{"n_layer": 12, "d_model": 256, "n_head": 4, "n_kv_head": 4, "head_dim": 64, "d_mlp": 1024, "vocab_size": 2563, "activation": "relu", "norm": "layernorm", "norm_place": "pre", "norm_eps": 1e-05, "positions": "learned", "qk_norm": true, "attn_scale": 0.125, "bias": "all", "tie_embeddings": true, "parallel_block": false, "init": "normal", "init_std_qkv": 0.0352, "init_std_o": 0.00718, "init_std_up": 0.0352, "init_std_down": 0.00718, "optimizer": "soap_variant", "lr": 0.00315, "lr_mult_qkv": 0.5, "lr_mult_up": 0.844, "beta1": 0.95, "beta2": 0.95, "lr_head": 0.0102, "grad_clip": 1.0, "warmup_steps": 134, "schedule": "wsd", "decay_fraction": 0.576, "decay_shape": "sqrt", "final_lr_fraction": 0.0, "batch_tokens": 131072, "seq_len": 128, "doc_mask": true, "train_tokens": 738900000, "steps": 5638, "dataset": "wikipedia_en"}
Each number is 500 + 25 x the weight over its row's rms, rounded and kept within 0 to 999. Layers, rows and columns count from 0. Numbers have three digits each. The size before them is the row's rms in percent of the matrix's.

# layer 5 MLP down, 256x1024, rms 0.116, rows 55-76, columns 896-1023
100:525496516513480517519493487513506465513511509506481512499501496495575473525488519479474505494480528475508508496486490489487482450534500537524520491526502495478509473502524492523519471471513476510483521532534520506499506455512476491492498478500492516522474491524506472512509475472514522507497505497459482528472532468513505473482501512488483486489490514518501473462549453496512515560469
102:527532511536490527524474472496482483511507512494478506486505537504460494517486496511489486447548536502495467459514503467490518526499472513506530485509527502486528489524559469475529468488489495501506459467526479532508485525497505523478495527486465493459504455468525510502553503539516482531454427481468476531459528488473477484515513475465529520510495499486465501511510506486489491476503
102:482544476484456520498496520503516472523476507496490534535523522481515491539520495497511488493475490477531503509522501502500506448505520486506482448507485461551541514532519500492568519465496527508497533486450520503507490497481489500520477493517530514484441512517529530525529525494523509510528482483493482500508499499518491511470474529495508528498508492509510478516479533489521445515492
105:516449501526477524494497498565516507470496479497482518497509506496505473508495490500499517501463505498466485484500476498501511511488506476493496470509521522506486498490505512531519498495474562515479476483477483481535529490504479491537506513534504525489521511480548489468489509500514519485516501479520502524505527465458482499488504497513490527486478500476476476495507459488476493500519
099:495483502490502534483458492554497484491462469490466510457466528543502465466528495500516519520497482516506489471507484502454480537502498474494471486501509499508496496521500499466474454497471506499511512456494535519464455527551501469509485487463515489474496477475457461505493494506502506515487490478534515474509535489464516468523487519507481502472481503490521479536480503531506507495518
100:475547510547488491539471474509507521509447472534516523478484520492466488489554500472478484520506516453474492492528513491498482472503511446460445477501487503523519513512468520484517523516548492463451478478531484479493475513505504501465496478498428508515485478484476501526522553536478440521528478499481502535545524508511522482492494490527485524508513501511500566510497481512479476497518
098:552459541490496496481471455505459529486467502512489518472514520462492475524526502487473471474501463511481489552527561520489515484448523512485498496464475510524483542531481498497466485506517496506465526507489505554504483516437489484503511519500493486506479491474442482528520509499508508455534530489477492495474483514526475477499506492500500530460523515520517458517538486524500485497541
099:499481533515508440506499503472530498471520474435494450513517480495489522506496445508505511532464468483469492508514503536458511471465528473495503522493466500462470518511494505500474502457508530506464551551491514500479499510516525521489482469505493486491515491476502506506479514477466542566486516504503548509466533498467528489526495502498515459504486516503475488500516528502531486502504
105:499456497522476497504497558450514500515521472468469498486511519458488550501473527453485517473484529477490517483549498522511529532504490472516511480495506492499494525495471485527489480485538496491500495487510483543480485525521484513483463501495496493516497491544502518491512523503518483551518471508508509516492485456529484496486489521515462439468527501570485513509493511532502522514484
100:450522556455478522477500504478421476500514530552476471511507552497528538506500487483469513488507509515505472529498503477494504510513471500501480496465491506494547494493504538560508507501508494489514500515548531509492508494518508467433517494517492524470501515526511473497480498500481497505523504483457524512559500488481461505520507466495504416505485478453484516488529489529490506510497
103:509484479530513496494538513488472463491515499491464506508460458519465475519513523498530525462501493477549465472503465542523471479486441487505464455492507458494508524518509502494470491481487483460492507529482511480485510539511516523515516501493461479528508472502493592493465510521458503482519518483520520493518503472520459508536490492490536536511524521528524512485452483507544473466511
097:518512532507497508500504526468486531528490533497489491501468507458494481530539536473516558512516520497501484498487474541494504492521520513476520508537517496498498496518491506512494481502518516513475493486507503499494483492508463471484464499539529540495538512494496530455512493509501547507533529506494492487509502495486454447493495511515529559501477468480518489559509457490542506519468
104:487467466520542520528500419467490512553467476510509492497526501446504499483489482511557505483452477528499489505510555548535515525478507487534538509471439492519508509511527494500487513517480509496506543474549518473480527476485485483495465509511521484504487500491469474464516492507500534507473518485512506473513524455518562508508501514475548517474496497487482525501513495496466503472490
097:485511501510440440572542544525512466507438518455515531510501494483505498541512552543524526509498517514503512510515501560552468496515471483496507504478490557529484509495502494551482513482473519466472476463497533498492491522500520517517495512492525501513503521501494495479493490504474461463478502447536515486484508498549489478527465492484529478476509515458508495499515548529494569545454
094:498522526506482516505514502476526526512507490501504517486545458529558490466475480491508482472487506495446514566479524484512506556498508483511543492481512527482484449493499502472489497533498500487497488478482469515493509451501499502532477545482517479497496526494501494531462451515529544493503489519473521501528513516499499481495508493554471504483522479501491468529517510497515482462522
095:516541527490523502499457485508513508522457525476505490557518492494499522544511555478512465517522519523485473568498527511462516486491531530508515512482499479446491547493485495452490480526520488486461519494516528475487501487521494513496562499487517510523528548485479484489470450485473495503490507498490454496475503513484510497527512516456469483471456548470487453476491485470500515523483
101:468491458515531490492454485488490508466450466518484508487495515505518489500490533476451508507497505415416496514503492479475494475486527519513496498495500492502499531507435502500452491547475503555474476473502505514498507523521484500484452499495527505508505512502524499454507499485487516481504527496480534486488466511494507490512500456544482505462498522544515505504457487508500494479495
104:503462496509514475501496516506569463489519476480467543511482513512534522486497510510531497504448482541500531515490469503508508519492490425474537489527488500508494526483460506523493563506506498516511522495505515517517523525534491500436430493470487483522435510553497503475524513485491492536527514534480486459507530476489530461500489525482491471475496509503490495476500517500485489518568
103:491526531510517524491459502458519478493533505499521486511505503478508495535476535525502523507477482516434502502551478483535500490477487474467523511496492485471511459501516473432467483502459495488529507506527515550528498503521500508499515496476489510476558502441543466517500555467535475504449479494479506484526499474502517501502494500500542505532493539468513486466489505494464488532470
103:492449512481497507503477481520477479513466476534485459527494474488488504513509507523505505526479495534511514528453526508516531512498472511502534486534508487532530503511516509518474463488491503482527523455509534506512479478501560509486488499489487475469527529473489458459495502468518516494476499479478488506503518510509498510520494475485510511462493520448488481461500575515486512530508
101:486450496487495440513492559532476528530497522493549503501507521479485482496530496512470517552542523480475488472483506508540501532491503491514518544514490534541513507498498534522480537486438521462528469577533499492501480534503519499462487509528525487530443457556503527506524532483471501527466526476491487492473536478517511472468520500512487508516494485483465462521507517490555479480488
096:489559464464481536515505491478540485434484488510453430480528471495521474452537457514450464493489472448495528541448520478495537473504497512517492490509513542495518496491491480466485499542482524519516493482435509526490490486498485509532535479494495523487497486457525515540474476550480475519506488495516497517517457516487510491546523487514503495547545495516522475495512512539515537512480